Each number is 128 + 32 x the weight over its row's rms, rounded and kept within 0 to 255. Layers, rows and columns count from 0. Numbers have three digits each. The size before them is the row's rms in percent of the matrix's.

# up: layer 6 MLP up, 1344x512, rms 0.0898, rows 189-255, columns 448-511
# down: layer 6 MLP down (transposed), 1344x512, rms 0.052, rows 189-255, columns 448-511
# gate: layer 6 MLP gate, 1344x512, rms 0.0858, rows 190-255, columns 448-511
up189 093:139112119100090130134128079137154118115130148138109157117159191114100112086166143107153155129127115112094112142149103137101142099127124206184150153144143117115179067124059127139157118137194114
down189 096:165117167147142112172091121155135116144146148125144092159096139153071167089141070127141113122093140042129160067118166158093160191071111085092128192119135126151157125111151047172075092165194107
gate190 099:126119167144160099195137180111076118107083121162195114124134101119093125159132155172098099200175135138102127182151136171149133126109133138120107179131126180159146110121177109149166099108094109
up190 098:154122129126093144056084137113127141134116107111112095119084116102112117091149171144110141139113098163142176122127121155082132091133085093122156082073125092122131091169137169131100152114127124
down190 096:134085172097064151141126169164081102140119146130147154113156162125112152117191138173100140144145092122115114104140152124115148132077086158160150158125157164162191174147126123083151162112065102
gate191 106:157122111120109129154130128084128094139135175118125088134106164110144147121126122133132164043112149098113093122119096134121086069151112140140108162173144153136122127131121135127085181159150121
up191 097:163133117120087092059147193142127126084149106090081126158177124150153122154152184122145126087106099183133145101092065120102116135186133114110144114097124121181139142066144092107103082114140172
down191 099:121147089101165114069115113133098115120143076158120112134121067071174171114140166142125124127100094125145098133098043064163171185153109116148149149154179132171189120167128145128133073083169087
gate192 095:116042146101121111145095140104122161066073124232149148162179143065129129158103130141095143131077140205091121126143130126145129186041065101063090041117149119110149115181159100148145114108150110
up192 093:121120133117175132168082120201131084130181155169138140123182081172124182120148118106087117130089148173071072077059095107099096205080049122099090109061123121098120110137111124124140081138142103
down192 095:127095099128069138114100148089186159140150149112107119127128166091112144162084079153140160114124141152148145147113113054130128155145131150160138126133112199145124140211126162113123137151131160
gate193 103:157115138172134094085117121074162121101159128119179097107107115105159128095101144120088169153107116155176103159176137060102138195121140125149151123137152187058130130112178151148127149075144114
up193 106:108107148087189141088128106147103136076132145195097060167083111114125132130117053182098150166123148157126097124095126145144093146148110152148163096138146194109155195180153128133140132176166121
down193 107:093130123116175119112146114120143107148082140093107068189126133141144165108115142106125078119162154137110163103126185056139089155082158126091095195104178141162186198111114172185133119118177150
gate194 103:091132058093143092093073136077098134122063097128123107150079103116114089119100131127168131116153118188060146102077139168160151141116146117150138158196128160131167152121075118079181110090135141
up194 101:144165109115179104166163136095176050143157140162176154090124143160120151106198143097177097163124133084117124184104115101115146146136058151127109198132097106099108121141156073137117077126135160
down194 101:167123153102176141126151105148172128154163126164133145068123116128137120132146135063118110126111109134119192149073113108141118117073128136114147146145117145140135153161155091112096078153149058
gate195 100:111125109173117135133127113151134133112159192146162184103136111084187092116173137175130137212139126128132121127079080109170098155105145141113121109165065100143112118177149140133149067075219087
up195 105:088140152107159126076158135166158123129131105117110076142157087113129072148114097129169135087197147098062122155128140101133095171108109125162076128096095113187118142073138177186129141142059138
down195 100:099165129144112119090075131132084137134138167114070147132126137130140113107107124075149088138125147162112139114164172114133114152133073167144129166115091131099101155100159199131143111179141107
gate196 103:137111170142097146081126108122157159178165168136152136115160161095069185129186138115142098147096101105092115139113110092164133168078170105113100107134145103119134129119173081155081140125130070
up196 099:174137194109116138105124128078134056114077144125083137157128152117086137167170130125097159135174131097080086101134149141120148143135143175092174126132145136147120134215134141115136095145142127
down196 099:147112171113155147150158130112135085078123100089121129171129202154146131115129171117116126150133153122072174119178095171121118192113125145127150167144158153146150182109123115091100110136128204
gate197 104:170144147087120165125154092111114125112184074125153107133139115086042104122121116139120194154148120189094130112114167133172129115130095168123086099117139150154182120059068183192122149147163116
up197 101:122104109155156153149148117132117094095084116159120152125119115076108146124138107158075076146161146162141167084186096106090177118159160088121065078149109147120185136083190088111125095135180132
down197 101:059040146149091106107145136157116171116069131062099127101186101103128154205086159122092108133080137147072157132119130098113147156153130105127122071093140105135152178145157129162118176122139140
gate198 104:129078101158113120116189107104131097125147055162201135148108174093146112198181118135184090149109147157135109162112025143137153104080168143116103148124032111142093139117103127115129139136092152
up198 105:088189064173139125109092125125110068124103114125192144099083114168165124142155139132147103100143118113089128130074095154122097128137126115133159132142124115114147105127112139107112225207163172
down198 102:126148164157092157141093108166148148058115153136093152178109143112090101154095187113187064111150147050115153147108166172119092138142144129075142129150152164115167105107103137100125101125184124
gate199 096:174096168191129154154159147076053118135108122210126123193142130152154188068110175076171137166170102105129098135151135123148128143144093123154121106108135204164116166129120107143108153125139187
up199 094:167055130137159168175133108125172145119096117171146134176169160096075129076100111132092074142118186186135137109097140130079167219119128162152130059174105086157156126174068114103164116074169134
down199 096:144171136126131120110127151146140125168060099113112085105109084160129100158102129132148189091155098096172052121107076137106095117135101194165130097071065142182127093105135144182154138158153161
gate200 099:140150169190054189157113106130121147112117114114138092121128101136095063103089166135160118150142154086107080139082150072136138136151079138068118092101159132116117120126064078083178133048169134
up200 103:130136150162089105157144123184099187170127065120094179132171157141123183157180128097083135140108103073118162125096098085084150142136110134171108114131164105139171130126101062125133122050124100
down200 103:115084147144186127125137108160191167141096109115112147178162114115104155183175138162112126088125133078046158159087124110134103085073121133155174164165168138138190140090118120148103127144126151
gate201 101:125104112101137132109107096145093122137111129119176109158116102126101162138091134094154125071218049121121142092090116137163153088148119158108101072160103164119141119144092105071123134120095105
up201 095:105136142082151154066130160082132177097103157159142218100106172140092075153141074125130099139092185126110130144135142101152131119094153109085099135154154165184128074166155126110134162069150123
down201 098:168090159177101123140162083164200078197110172149135192127156135130155137169096067164116135109176155137093128201129092153076136073118069164093092088191134148130164103111129090131158175080084131
gate202 104:152123093125065164133130123159070112133134157153174121143102110105145063178100131210150130110135159126122102114094164164136119150077172166097184143126138086117153118086113119154163076171096136
up202 101:110137070116060148122076185117145137138155131129143116099121158113134149124126115198137124104114083116138144105135121068129109118114151100124127175123071098190137143108148083085122156116157172
down202 100:098102152129114156088136144124093097191122213064197116065094111123147090126149145152120108149126148168109111088125156187183155036100162138163089121137155087148146115149174113160149144143121105
gate203 092:101164124129134124144104139163137095128103055126131150139137113223105112142145165089143184146080112085072176117133099152150150070166135135153107116139132119127095125138114092167102176108082118
up203 096:137117134099181093131164185147164138152130085141151130147119173124165188105118086061171099075072103139153099106094185155087083156133150050115068154176112104123111139147132154146140103170138138
down203 096:087141053068148145134182173158135143120216131138151071109125153222090116115097097080077147133097176118053155104145180158101144114143163095168099119107136126125133155111105102138133147156124065
gate204 102:175142107152082148115095097138184185124187141098095113112132111156142122066042107130114151155180130113094159101105062151109132066111193212116102132071118150089092151124137115185149107114143126
up204 103:113164098122114141136149125110093148123144119114113130149092127129105093146116125152166118093117120192138161149138117112131159150151171107125110184175178152149086045156112139173093111173119139
down204 101:111139109077121156126162153108103110144098102150103076116180117146119110162090098082144061151115144123179123116108119170064131116149123122129081152140113168208148118133064176182104076121083125
gate205 091:148098140182103206142142154134155097152067131151200121148110074083106119127231117146153155136152102148061160132127027171173155089034130113136039090076115156100123105119154127123111191141156084
up205 089:144205105150193135102126178144151111136186137102120100095107137140137085070127184127157112177074141151157120062072126076145133123138077159132102154112118137182132105186117181109098116160079126
down205 088:148080135159090153181184065136144135130061132136164154137127151161150116109143057160128119174130136168141110112116114118154182165137144117202140130104130076094167134166136127163149150172122171
gate206 099:161077121150102140100141119091148171112157163135071143164164099108132181175130120129035144120135112124118136147140084147094136135082132110114082161175120150125154109118118137129144172060103108
up206 098:125188135147073174145142083144080134045121116057092100122122175077137104186145105159129128117071139144116124117125176145153143143173175157112131185108188155118130163150089078055185082130137058
down206 098:147172117145108104084108114098062054098103086125103175132181128081114197172156101161141099140185085118109096171128129085119154176125149190130165138117139085168126141157062097132162142156121144
gate207 107:130128190143164112135105093114101140159118156132147153092123152101147132147149089108146129149107059126127134128120135124097134125064091131110111127122088117108199090143125158059070170168187129
up207 103:116109092161177178175130155213170056151124177161135123181133140143081095109108119167144091062151154183159087156133115181177145105112135137106116176128095187169103133089055109149049118070104203
down207 105:078129093148103115135152129186162060123206095128056147092136122136135152077145142119158125132162148119089118105145116163122161140099191173113086115100163098167141152093098052142124150158119126
gate208 104:070119122140166118179174067159119155091086164166114154086122122134146146124132113186147112147177058133095116127149104086089100162144124145091121097156130169110110157066064189080097163172160118
up208 107:094120108087120140156086138137132147170126100116103141110123091115106173169080108126163132141163179122131183157076175153077077095090126132113107116150098150155086115187191145108170127105127117
down208 107:122142103067120148083200108137171114132114109167122122128108148164172173138101129127138208123121168138100130118094167079120124157095146143108116133155149137150088130092101201138167120080169107
gate209 105:121143179082150195103119118086133146158128137166156121162076186085154138097062088095142142087098110113072121137157099144136140151086154119153123121162058174120087126149108149175193124104156121
up209 103:107129125110096137096150132177191100162098136142126149211118144152170139133145161112085088103107122176119136123112096131137115082130103122168111136206167123083158135068144085111135118160171181
down209 102:128125130113063183128088138115116167142079133158173146099163149153084160122161000093172085155154139191154165133128180153156071121175115090093128092155199033090160104118089143125146119210130143
gate210 095:181142142146133141079142159125127151049123143124155108070136096102112122126203108158131153147135130077151150179120087117148153137123143097095125162102133177131119074119092109101140087141088120
up210 098:090095161163134135135131101139130111112136057118129170174187077136112125142128131111144128175169144159131173062151167103086119135139119096087102136138118075095118118181142119121116122156153152
down210 099:142113118162101133097110144122100155082059149063082198121101133167153094088154112134119156143144087118133133170147110107162123149153138113097151120163130113151124119111163138101080086146080058
gate211 094:129172122118128151107117117165104104127134090130165101162153141150157166127156093069100089125111128121157186128140147155133185186068216110079120122184132085131091126107124145192073139072102116
up211 095:123118146166073065120147108152123104124087074106184120115114090090152127124088140067113126068154076143132098154083139136111122126124091122149122139103148146113095125112169082102112141122169129
down211 097:165161177153146131109098095143128132167124168049177209133083129094142168082112153138132112115169115059114170043129112120086109150122131106094107195135159117094111070149069119124146088181142134
gate212 100:092118075161114069164168088173206154186124173121116061152149159109153138157139140126188109134108080137095115145150116141125125087113086132171135172184144196154162115155163130125130119106150133
up212 097:093176128095108047117141145072174163140151187145124174100157100193119095201095099120100137160149129068117066112136095099102198086149145124140113136132150165131093067162112104120099172124144153
down212 099:103139082077069098149137159026105146148186125109157120180117105127169081089083147128132109118154086121189107113117112147030142134108138183122113128139099142128164129124146132128127177121073124
gate213 098:195052160131135100128175080150124116103159159139149114096148126175092121129126112100129118135125073128113133202158179068104051155100153126198114107156149126102129152127153150159122185118152107
up213 098:157089137164111060153117097146170131149157143138106207113101149160070189130119076153150152159098147163183087142177125136137124169166150154141125065118143085082156094134217136183106148145108094
down213 102:136128156133125116103172123115133166065135065189096184177050132122157166140184126117148121187063128151133130114136108120109086188144174134044150177181125141142132186109165104132122132117130162
gate214 101:110103080137160087145111117145130048087081078142128095122173070080179153084150161170094123082141140138198119135098101165160127160103080092164152125116110149132154142116116141151076211150148141
up214 105:116122115163123127088124122131175193145112089162090132121161112148142125133150108079080127161095100144166110085114137075124100135107100134164119036173164107169104140127108132100091134131112111
down214 102:174133168117126116145145115116103128133101194114098177183105000114116090080159098133121152144143156141100113099084120157153155100109146106169159152094121065085153125115092092094079112187118163
gate215 103:155213166116083100169176081095141106112136181124087084068090144089087165096125179136148152114079102129138147141090187101128100144137134171084130145147139127123105129119108102177136101151133120
up215 109:118098186154091061160124169142127139070173134161142083108113089030073114096154099117141136101093118057118095165129169088074125181120131129139107145109141129110138144141035138084145129128161117
down215 105:106155129095128138135138139136154126069124163148196144148105155130140183137159173104168102194062160139135119119111097139116171109103169106187185124122116105105167184170153141121127120143134155
gate216 103:128132198148115125188102117163170109084134168126135100127091079115114101099114143153179107147108105036137176111138142130152157105122150164123088120154090152184143101152102052184116110122151090
up216 103:159078159132123136124099130154044173126162117129088198113196176109158116051119123102115133135116150173176110145142152138076109115097111093123141112082110128137083137088104099133118154116097104
down216 100:104187096089159169138093106158136209115155144134117196113135106089113178146107107111129124123166170172115152121140114179100135088106127086153148111100128098159119155103056069166114142148140143
gate217 103:104146106143090148115169126138225240219153091131145144125074148132092067130118069136109133082113094170140159099078126075132122171109118114104158121146110093180156149123110132126179109122122084
up217 105:105106147200060181087145096116092102165195091130179123098107143132063111073128120103105167096141096157146088182127170112082151116125131170125122096135139197105156099072155173161105078164146131
down217 105:093083156170143146123131073099137140136176081128176076119131172126104109096140101194152118092110118138105169149146115093117105074096110147116097084142080136083102102119146101143097126113118080
gate218 107:137091169124126179121116086145086131129190127118141119104096131100114120129122164136087140127135142186095096097065104143169182060124113138161102156170148169155095064110113100165096116102110029
up218 105:172150145216083164101165109181088086154156152104135148136073135156165080115148101082117137141140072208083052155051116109122167081133112129157128122138130111145102095115105143130121114139049117
down218 105:141119118088121195129158152169135135130141134135138151148090045103098128159141177107092137079174130153148120129095113146138158128159155125174114094139154178100147094172114117156189142191060112
gate219 106:090097151184173094181118121146141119155166096137186137092144178192159172142145089173108172166113173212119153125135107154125131154146075127108123181078124125146103127122154107156137094111148137
up219 098:132191108146080134082113148184167165095134092136076143141145127127073081130130096173153119140144103142206106106096140152111161081123177143144159144125134159105125099107212147117175035151156116
down219 100:153124106122078175153089091132064198138144089156173131152103131149127082111108095076111188120153112149119159151065137124069156093090161140141125154117122142124107118106135131129157090162090117
gate220 103:106090144171120034061092115092084156089193080148104112159152079139102115119111111116152150144175142130148076108084106136117116124120111125116118157128179129129100089105193119090115107110130152
up220 104:143165149101095144081131149080130167095105111151054147094154150186155135179142179178150234124166197114178110133143107152106169120121081071153171171148050140103072172150145115123124134105158122
down220 101:122108134123086131056154123180112132127093077129130101144100139140105223071125191139212152174128078113139129111183150038095149076125112112172116157064136119116096136120089155192125081122124136
gate221 101:166131104143156097083160093143112152087089140156150099117154100116144114103144122117106109113192130148110210135101087120094121116149142116172081078173070098160113167120087106133189095090151128
up221 101:090141119079119062133142109124072166176109157106089149139151100114131099073093106187100148146073104136141116136107062094148152068146169180117124128176109098094127134138190118114125158160178112
down221 101:217134118129142114167119098100122126149103132100157102096155099096151103136089052174117145151064105069084160148162116082073151124160192147121167112115072123091155085154139145122077166164082159
gate222 104:142142112151078083108114098127090141154154149104141160100080161116126148091141145127144136069153194102131170089142090077118139111096158175191132094151169107139105106121197187123127111144158108
up222 103:061083127132148079106153171134123136108096182131129088114128097141144159098100162102104122156121114098081171086172152185054135187090170140189067140080107111091216139163140171182157109090177136
down222 104:139122120133128095139124150146064133112083053124115142114089107146105117093087102104106102125112160133157145148163126126100111084115149138149052136076134128084168056124142129117107095102230134
gate223 103:176171142131125130135133131152116090170079092098112081154141153142130102113141092163121165108161090152127090106107050104096096108108158124064057080205208112141165163080171183115099067128099168
up223 097:152142075132109126108159130146105098135072096155118138127069120157122105107059103117133178151188126093207143124164171180120121123136168120120132143082111161132098096128068089152174110148094128
down223 097:168105129092138122130120151119077059130099166133116174085152135124122182118125138164163090185130082070153140141122119104150142135094129102164089175138134171158098115143165127074080096125151101
gate224 097:133130167160059072116103120142146131138135143100131162161120208147100104145156110058183094149146171140135117174127103133128147091147125065111116072082112130134124156126085115144087169087173162
up224 102:192155142135101136120145118120132095153095127097166173129086136084094146160121110112161065111141124127154137091073160089132098103102172122189128113139115166156098139128128120216127106030128147
down224 101:149104147129086141136143116144167043134097146183117192141102079102036115107194059093130156136152167115139147127134172108146075142103176148129131141126081164099166190131071149208125140085109152
gate225 104:177187134172162111156143159195095147119177144150144136125156110180148084157134124059088170112159130098129088119090110076145133130171159189139136150160123125087092108172148099110119147146182106
up225 106:195181119115070169092160187134139101113078161143157126119123129147092115131137100112097130171112105094100141128106188166107123171155136162123102164125167076137088137114135123130122182099132159
down225 105:126160083179176119139162096093089109154130159051129112123116136127158139117090133124154055176069140138123152100159133086106141180107095127108180109124064068110165137125128124151097128139151192
gate226 102:111161043160051127152151130169100149140187107129113143118134153088152123101158138155183113148112182122111138161157140120145088050094119072141135153151080151102161146125132078146089161167127123
up226 103:117090169082102134142175129102103078098200161099142111148170080075144164114128178150118093172133101071142124153162133146042097122073109190158169128132106095133183086159125077129149176095125087
down226 103:121092119164166146159073187116136157122125156077146109106167138142084116144116149093109098150101090123136130128073140148145176162083087167125158130110210117126149110111192100111133198102082112
gate227 103:164105091124156114147163155086126162133177127040145131115153155153179115106128150123092097138127097147114115106068128102144099153105157170072111149168170153108146113112164111081099156134165061
up227 104:107087142137122122115238166124149144095132112096168106152171155109132163119153063156159069086115172119128148144155159135119142125138128142096140183100132133126158116175122158137091144176119129
down227 100:165085163151074129137061173086105154118116144155167195100196137209164156122139155117168112085116071157095170159121086116112128211103114149119112127108104148150095099093149166160160147146104184
gate228 096:166148130105127126133164106136153140090112092185129101135095137124148117060202097124167100148114063165173158164136140056094115058147147136179086048198141092097083087084106104156130149099130139
up228 097:201144081105084147103142152088170110130129099101123098117200089080120123118087110140175098178140128160130131149185094147116190121140116132097121146185214088069125131126126150132090132097163102
down228 098:143088129142147058137144092086193114123152134086167134115175160117112149169158116160115101151071131066158075179143091158200113197156100105135112184113185147130164124131076136111038167119177157
gate229 104:179092112109108060169238157109145093065122191110119124152096131076084094122103129152142197108148126167091184133110163123152111098122191105096184078172139141195102194134126101174109141133117144
up229 104:128147127143122151090124173071132145155151062147123156091151093138157158106132099140151128156134159066195110124164126154148142152099143131130131111161092119167132145126127165118154135144164102
down229 103:138144122134103115084128161134146131088119118162094130130154128216079129031122133157110149144120121121133116142128146156133255085155140101117104135148141093155111126127140099165177162128103125
gate230 101:164122101099133100112162171153125165133116119141114080152155084054182133112160089133120150135127170140072159107164114130139161156116080139082088114115141147098120113126105072118050123140162135
up230 102:157137149131069075187131080182073181052139104156096120096120081100111155083120188129134105194114071073136072083166112149121156129031122146097130130107121116130151122142027109117180118114151124
down230 101:126166208096145178191143108153108132119090142145107114148092122118165157160075169180122092106112089057075124130223111114125192111091080186158074164111151114124098139103112109193161151143161126
gate231 097:106136116140096161186084187128119127116134131144135038086119136125060060180160115096155128178156070133155172144100087120123073180135119048135183147076133135039096134165194131104073119122143125
up231 098:101130108082080083125114179168126112073128127155054191100113183112105148111135142096081084198196153189084154165156086199081190091133157120104132149094087057156150095114081196081117107161125185
down231 098:147157132106107067117136109087115127153109162093144192131094105066101091090179091126185128129143196087130115153138120092130085067162137120093154083167133147131109082156146127109095153095141156
gate232 098:107096090158152215109121116103085107118079153066081113134098092152107108085110188104147172174057159083133126108132121144116107114110153169163161155105134162182126157120125105163081121114098136
up232 095:094101160078187117136166092103107119125137111091153157122133087144140095106109129123127205129123109056067123114155099129109160140130083120197098202129100099183104193077115129178117106123097146
down232 097:109149145114159102154091130177108100134116160100125175122150152130167185134155107156128135150163035078201156151140116103161128122110113100094116139154138091163098086179156147134161121124184103
gate233 097:117129132098194094119137137108152069139120153118136118119164071101182100078074091068076188154154154066094159078163146124160160136140132094060085093092106105132119091142073180121135148089157113
up233 099:124104138153110117108156123143113091108161114090086162159135118137179134119150125155173109152143115166144147164085147163091160112070139107104115062124156128156141150159157094093120110190133139
down233 100:112148137134059108122113083154127139145166173110158155181148181100171098105046135176149088128135114139067089190143166129105163157167083149122133102113146160171180080123119146133088055093137127
gate234 104:130099146157129127151219099057167142080127094147154198135095123082114090107093207123129105128141164080110104068138116054174167085074068120197140136163105132131104177137085141128168141102125146
up234 105:106099087145112170104184171134165148125050176110055103098131099121124133151116163178163170106108128143083106158169105064118105177092168192137088100119105123115127142153106189086117139114186089
down234 103:102125082078183170143158188098097148183167182174138140061169133173143172155144173160194159125188158103088128101167058084113181108143102117121157126193161123131163084077146156128149141126150101
gate235 092:101072146127105088115170094115086122104118205138097113096125167123113094075068160140105146176191127070134192130169175139132079128152095111078138049114124157096143110087118101159151119161110062
up235 092:163078083130149170118078164135106164165094130207197083134107162142138223116155076089075121125181085136072061093111161140146137128160167094158102115139174094141142156115101106155099145059102124
down235 092:122127150137158093083096126153135165138150180074127109138190156100118126048130112117118098104109094112126107081128139141107157134169153130145090176141095131123135161120144076077198152144125089
gate236 101:094153107172048126143160123074144097112115118106173083171110182140082174104131110103205149129115111120143149115109084162109090130056138188146126112108138171177095097125092093092078161106130096
up236 098:123162155138151127098104217091094119115087160076104051117169150105122112133185143075127180122134112138094099082129081127087108135107144177112142122156129157127088071141155158083089098078108133
down236 097:137157187112123154115119192118128129146126102118135071159109149100149191087150088159173161068152065097190151151158051141128203162110111133127083129128093122117146117100178095155090095119114133
gate237 100:120120139140118193173087042126105146130152146099173173235096111106157096155144061093155095145132105155168178108120151137099196134125129133117081115202144135134154132160148109038070083078074133
up237 099:153179137118187094112092101143156167131153116173162091075108115125114168120143064157157088137173117150143132135157147116108094121142157137117096123165092124120106080073109122186133139161087148
down237 099:149117092100172140120139158108192204129156148155195098108152107135119093181108132165144103159108140116133163123155158149147113111104183097161109106163140116143116071164184124144138168120093106
gate238 081:097076176109149144113160107082075136123101158118083130179116113106145176160138126093084084167181093081180108119113135142154087236155109123079137169096046161072121143130116141161187157134103115
up238 088:155224126137097100121135049143120162078132181150118161124112139072050097204167089098126100127130113156179152087092128134142123124145150115135136135173167133046123098104109118190118082140095172
down238 091:184110102145145118117119112137107108085161154181117101206105158188126144053076107182190153088130131111107168130129110159088063199084119143116154183133072094129093151139138045141175163108147151
gate239 104:180157093181130135071176115162123120112136094119148070098099100096126131085108092172166130187196125168116096117160161116149088120118133136137132172157092152150113146113118159126147073104155140
up239 108:137182076174138130069106126136118125136108141127168083105096089137119083097164122115162142156152140146181108139223142134118159165151150151092071121173142110110110130122124165137140086153218204
down239 111:146136094143119149100142077118135097179073106146165125101138141142135198071098187107176078147142152104189123128107093124122148170178123112092051091111126120142147122128073100148067140091132179
gate240 103:150141146091093090128130141155180144186105141080103117137151128168136113097081161127126193179087126098088107095135150166157126108150113163224141116153111106075096178095095141156130208164199120
up240 101:164133174150113104193160045112143158153086118088091134145170100141172171122039136170090167153125155119145180086100106133130129115127126147214156113117148147096141157102103158159105202147080134
down240 102:099161138113151122089084151154163171172100099086141120175144146156192169119142162104158148160140086118128118095160126118083137167097052121117138112119142061074051154114078100155106130128107121
gate241 104:117105107142114100170088102152154113120148142211138119125069073071157065117138147125115144156176157129128142082136182153130149106127146146120094085133092122133078168146148108080139112101155134
up241 103:147103157167129100161075123143162120133166044134171130098167088153124156100152124138120090138117160067123105158144075118149092154161137133070100196157080126131178093147119171134094187111124124
down241 103:123105102130093116172163069146132179197109126165110110112160138166116168107116110120142146132096111133156135112107133101129086114176117111098142111070130148114153116111054119103125090158094085
gate242 101:162111128122138132124140084132088122128091123160089134166156218071170055130080126153140147103154084114145128100203100168145118117082098119121087132124146156193080182125119133138148132170212135
up242 103:139131100134193122082115140098100129155130132126185165187111122182172090159106165101097104094189090149073147108080134135136111144095153123079104155153108127088171134143095112158117135107086153
down242 102:093174140173177121112165162073163189101084145133183093122154139100090156190143115132176066170113184119101145079114130172177095141092161094125112149142156185146140130144107165064127148122096118
gate243 102:122133043141112114135150147057115120127118078187120131130137150129148141169123092182094120140089160072144177171139157105171102141106106115118166102033157133090087104117161131142127117154121102
up243 103:073092131211100084111134121119124146114075058139127099123170143149106138119107115143109148116092148108113105068094121102165064155132088068156136100151116170102063138103200124145109094132083155
down243 103:170135112156103112169031132142093068133069085115065146106107125088136165137117051126127053116078059167116121120138126164092142153116139118155118109164132177154094111155144144103082142111099154
gate244 099:165182122173097122107049100135206091082119123111062177160092103139127105092149130191111116162137063077096150117119175143083154136094173113092145115160173096115086161135089120112151132155132123
up244 099:156100128098099093032084136076111089188139113127121086079135102124143176096156117152165128154127162170132124123126119098134122125120132131152108058167120075123059148111111076163137132162142165
down244 103:131059101105104137166143168168153150140104080144088124097136149154139113158185116095074117152125129141150116125088161165100118163181149121121109103142142058151161160112118143154128119140093167
gate245 096:162121183128102097153179079155105134115079109131172142105162106153163157158126126096135148136154148150127072121143131172113072125090119133107161178100198122115174145113163095160095077137102101
up245 098:184059067139111093188137109161122143143140124075147124126194101121175123129103116060134188106177112126158129118160085127143097120080162187130147104107167096103149165167117131112168138170164104
down245 093:150154113109115136160098184141095118153167104129157131114145096140079194162109107109148167116163104112158137079097129156180119142124155205119107137202140171173141158138152135145151096152106105
gate246 099:153120197159135169113229141103133125192132134088079210097159143113133082105166084147144104119148089096082123104066141106144122051160109126097127113150162112155171171129155128162175152158201122
up246 101:149091166170167149103144121139105113109140150069141143143089103111140185100143062138102094171087130182136145121064144136061135114135167182079160099145171091184109141123116130182194150177181114
down246 099:099128127163153122110151180154121124108133079086178145130080144129137127067146081125168109129098140135147149135120128093130110044153108117062098105143196110124154153112107158137117097138139079
gate247 103:177149127083174148140184102155138139114114136121120089092081104136114143100154119146104139054075105114096146132073146193160152100121135126081130092179112171165138088096165128037128124109118105
up247 097:106098127148164114157085093143116145096106156116107178174126113170129167111130127116215095133138122096071117169157129086080077132134133178108156172111110113150092187153144069079156114187134082
down247 098:055139161111114099164133130124159109099135142118148193118123118103133085137100158126158090121103104112147192104143142151084155133097095176149078151092114141031083193150121083073139123174160075
gate248 102:142176143130150105132133133075090130079155173158097169125096111087101133070132175176090093094062056108153088134129097125133134153185150157079120140096085163115143157103139112154155139164143118
up248 097:106123121103143060142132117111201076154146136116133183078164096176153149153075149158132137124122103160110074150112144208071184115164124168173115120150097127150168124168181134113107154078066142
down248 098:130104093174096152157099103101122174109222100131102070122185074184117113146131109177156128129095071112122160167144182080134153169115161152129153131116124086132141149141114142085100123134071110
gate249 104:171174108118126118134188120086209115149088117102132118123151096123130115088133141172108131101134106148170196129132098138133147113107153091106095138097100116103121108142154093153123119092037125
up249 101:156168100149124119126120144120127082137146108136150165131134117080120115159174122139188161111103124086148139118136088154116140166174171125096168073111109138186132037123143095091112138057138110
down249 101:146135138132143100159094074146170144077071104097183179171152091129141144132168159109110112135103098149151114087155108124152117139140114070091094124123119102112161176104087096087063119160158139
gate250 098:121123142142128110139103074193205113057078136163090108085184163143104140120099105047152101132103118051143117153115149111102098109109048054080115145148074161128084102083097100139133180117142115
up250 101:122102143139123147086149149026130147168147185116132082153116100141119071117159134122133196144178116117100096140169128156129125150085082134116115116144144124136128122116134154081137129159155178
down250 100:104146131142099157118175115080140150179096189087145138155128088099127097125111156177145081059133168166131085124129119085167112141109097165130165066117096094024116128152140150081142086107154157
gate251 104:185130142105144144153145148073092168137122107142109104251131091099103145157120112123138162150115090116160120102177129149123148146092121145076147119096143085147129140123184156173123084139122147
up251 104:081135103203150140154084129127111125177092123131153100177136152074162145170169105089178185116211104147090117130193138114138102118131116150157104096116086171131055125088076129096140094131094161
down251 105:114143076153164117122081118127208170113115094161162120052116145165103083159162151155174202136122183119088107204098092105083150139145060148141091110141079112170083125105118148141119103164123093
gate252 100:120129106106160092074165109062149124151126093126114060160067138177124143122116172147136120180129119141154142154115128129120060174160118085143113100085077113091126162174136068112107109155132123
up252 105:176138175103076167156133122173150144103142138127127168111094061146144086102103156145112111089079146135154139119120112137128187103079134113075132116124181099155154125101119184105119086075125121
down252 098:187203147113223164165126106122118129069161205111082150118148170107112148124160116079144179108130162090149103141146139108172113114064149052153109135144135058136143155086117114137123114096121158
gate253 096:115175107142206080063161174131130137121170074147147165108086149114165165133066151097137131082138127136138080134068147087120130129131151163103065163154152133179160121138090149110151108128082103
up253 095:134104178143164125138127157120141156113110101137081048137107157142166115128154080124129054180123074111136079119147118112161137115117182140177120113121050056122177122114106150098137117112154105
down253 099:102100069127148126111165120173179122079114132088126156131153129123114150111153140141121138123160118172141102174179103151152156160147138148166104165157068147160124115142142126189118134157155147
gate254 102:113130126130119091107209064116030097160137188140131104059135177131153122093096191059101141162152148191082178092154124110137117149169174110149121091078133115151126075115118101105172158129123078
up254 103:159156140127149100167165113153129125135111117128092208112126136099141126157191090122110145043055113094144161074074103099104112079130114149142124107100165129110118077149091091131115147131170141
down254 098:147089143163163130155129107132071187148065024170139139073134126114132183161134159134135143093132174185135126151127078087149131104154130147165118095078115126074123160098148035133068116122132163
gate255 101:092106205132127134160097137133135145049111138110106235131173158141117162132154163113109081098121177141095102144167093115173106177098160105138136092118112072151109160138145111114104111140148092
up255 104:087115142105072154093145127108135105144147085159150173142095125082166070112097089131133155102146122091120146101110147163126106143145107128190120134133103124131118131127148156106102112082066105
down255 104:117144117118075134125076145110041102149086086127112153108137098184069105122111065069120107170149120111103194154159171103087112133148120102163158093161197183154129087151136114170136124158066121